From a checkpoint of a small transformer trained on Wikipedia: 8 layers, learned positions.
Each number is 128 + 32 x the weight over its row's rms, rounded and kept within 0 to 255. Layers, rows and columns count from 0. Numbers have three digits each. The size before them is the row's rms in percent of the matrix's.

# q: layer 4 attention query, 128x128, rms 0.158, rows 93-112, columns 64-127
# k: layer 4 attention key, 128x128, rms 0.148, rows 93-112, columns 64-127
q93 097:116080113135151135107146094148059117103159084106142169131082119112146168121117124136162143149190086138124092123138135129166108108127129119084097140145150105136057140131146156075178148114100121
k93 113:167124144121154105121090137073106141111137081098105169127083113170109139169173092153159135135140134128093104133176167154141163074114135079115114136118150119196176138176111136100100148065059116
q94 109:132102090127157133132155142118089118101145108117118141171155155109131174154143141177118105126102109137096140168081125142107060130160138077135123149114163111061121084108152147118147148156167100
k94 114:101130117144146136154145161156096147111175099148098159164157151154085143182184097146140144161133138113077095155130136093135096143202124070144161167125136134096143084092105137165169173105070106
q95 108:119165171124191157140076126102141101126117087143148106104161184118163167171095105181132130167174123137141112184130129110108095127113120112110135111169171160110149068069119121088087145094149105
k95 110:072137134141179152132118152090070138100129086176134118132182118148147142134104067158097118139150122124135127179139088163142104107127141118139099114136172184120140081098123135094125149130121159
q96 103:120128209154163174155086160143127123090141072168138162123145097126150163130090117122168118120121160157147132161092118106116133169160104072124179109152159064079105142159160136090141098098146122
k96 113:137145181095172188171120175136179092074131119179131136155133128111178204133123129116198085123167133122167138119123136062126106186129139084167144109131173077134107069129144151141140094107157157
q97 100:149145146077169141078130115139117048148189115097111161182120138141195164163104135123178148130128140119155199136162117038137112142163157092100110108130153132116132129092123090124163122152124078
k97 099:134143155080150115053141120172154087161174094079132129160131096170192155114097163154134139073125118129127178142183127093116155181115088135119130121121095121051117092088136119125128104145150088
q98 115:119143197119135145114114112190144119113151099159132142098065098161135170128139099106114102146139139093113078105152074120165187134180161080113068157170088126091086121162152102136139164135066103
k98 127:148157131098122115102115103121096097125154126110104187122127107139160196103098091120153108179148126091132126138096086121141157120100180097137063172150092098114097148148174128150097178130083128
q99 100:133167104108143160113147113143205129141109103122119076128181101108161162127154128178165081058127161135149176147088099146182120150135057121128202117135182178049136164153087088113134126115141065
k99 103:172122167092151116108130080129094125167139094124164095137152120086111149135162126161120092069114193126141128157081096123131158104124093150122167082133170153051177133165113103093164101088115079
q100 098:166107127105143123112138127128104176133173127158130150100132082123130068091148053140107087114120068102138155168161108165142125174174089121113129129116136107103137139117131141141174146137090142
k100 099:119144142138147109119092142124104176125152112182140128059122168144073115084191104144095078116126118146143157116204093140166127159151090113154133135118115092107118128137104098132165116131065142
q101 096:080189194145098149137128100195062150140092132044102114137159171141173155105078127163154157139141106133100149127141158110170082124123132174157129109129150163100149168160133123032089113170116057
k101 107:074154155137135180172185116136083085148100130156093128109146078103163167123118111076147117112135208096101105127125168079157121151131140155130102098103161186139145108097122128114075120127102090
q102 106:121077168129090123171146149137126154084118123157127159169172168108145072113109139218129117123185090122120155113073121198118150141063189135114113131148127112154085154135100090147135133147129097
k102 115:111068138095134116141181177167211160132122125110122185133107159155163095030117146117143059098161097164139138118118103117156132139134137134093167110114097130159051128117095174109127162162171168
q103 101:090086168119136094157104135093171154077073089215175103127111174138146093144129136142149170121170114070090122140099130113198116116130122124137126094175120045202132144111137118128153152134153144
k103 105:133148160148173068139121098099118106073123086186131126170115205133121152179128118154164153167161128130116156183125110095182135126112134131107145104131144106162114161130156096148144144107055107
q104 095:145108118133112164132145106099133084097094125132112151096172132146052132137203112110155058090144116179193141134164117149118216162095087136119135156172156173167108126141117189065104134124154128
k104 106:195043136073141129125109168040102103090077176138135151108188137138080119133147124118134105093134096139143163133131157147163159124058138148163157129175122115160132130121109189093133085130173124
q105 095:168134101105124154123095146112135101096117123166130131169138134141127122106164141139081125120142163100142139138168143156123103143119136174190091142131106032103103089100087118076114070123105139
k105 102:150173128076171124106137164130140144078142161165149086154150119211118115167117104117149141109128161095185197122213206108138126143094077162167117170102118077141132095101113122074163098158087098
q106 108:188135145117109101169127067144107077214108198127120086066194171125137132093126139114172168147103110101139161099144118151149162090109103128132089060118088131146157134129066058120170163184120154
k106 116:151105157104144091135073044103118099223124154124082153083152194110168111110153152107106201187132095095106139137108109111115138111108107139170123121142059135150160144141135136134132145143087123
q107 117:119108097154088081122177104136171193199156145143047138098175143063101149136106151134145117186171174121102110067114149078141165092158074166141098096104155127166137086133099069071070152178119133
k107 123:131094069160118136112158107165127142164172107138063135097153136090097112135090183139123116163159138193116080079082127115137185083141102186115118151108111148154111130166141051020122089179113138
q108 096:130163142140157088137115163059178187126127108070113096120139126146112130155046150220118117122145104106130130097147114194106131137119169164150088117074080100147094142153144117124102130156174130
k108 092:131139181116144112139095134174201166077112110121097100101139085119122137112107126192125125134144152136164146078126118124135130181138149084193117076104134122149126146150131122123107191134099144
q109 088:174110131157148060098101112096173176125121164144121119119147119132120095100169152169077147110173140153160132077154075178137161100098139138156136144125125168150159149178083098113137209094171120
k109 106:135146097187163121075160074142098149142109101064159070107167126201084128160154159161085163069173163121122144099079119150108167148114131159147143155166144122153138113185088103120144210150158085
q110 094:185150141137123132195119192075145161118089159154181103082132135108134127103132121164179115137108087126112196142155158098141171194118122081168078085137126121127085155129122115175132176110120144
k110 121:162095114130110202175098197100165125094114182151142152104102100096131136117087154161193117159160135131123144152090144125093087178134150128136085115118125129125073162151115144089169171142149167
q111 099:146192125075134104083084122110111065098121123175139142161148145186157129092124167093146093189170109178114168161157159160175105117125121149216114127139124140129119067128130140118112078170098174
k111 091:100184121094120122108101129144102113068153125186125165189137124116162137115132152109160109157183141124126168183163145130170127150166071135129147188117119092171126126087136109085128095132076129
q112 104:132132035095109124148144157082129122183143174105134175127172060122092151179119063167085136149126127160140126066122088168117120145109175095125101113166124133082114166089086124111123122086160098
k112 098:141135080142110162102089143121119082161118123129124140112173140131092168207149072156124148128132181138117117066137133134114107185121189113099114102149106145098098127143080158101114105071132060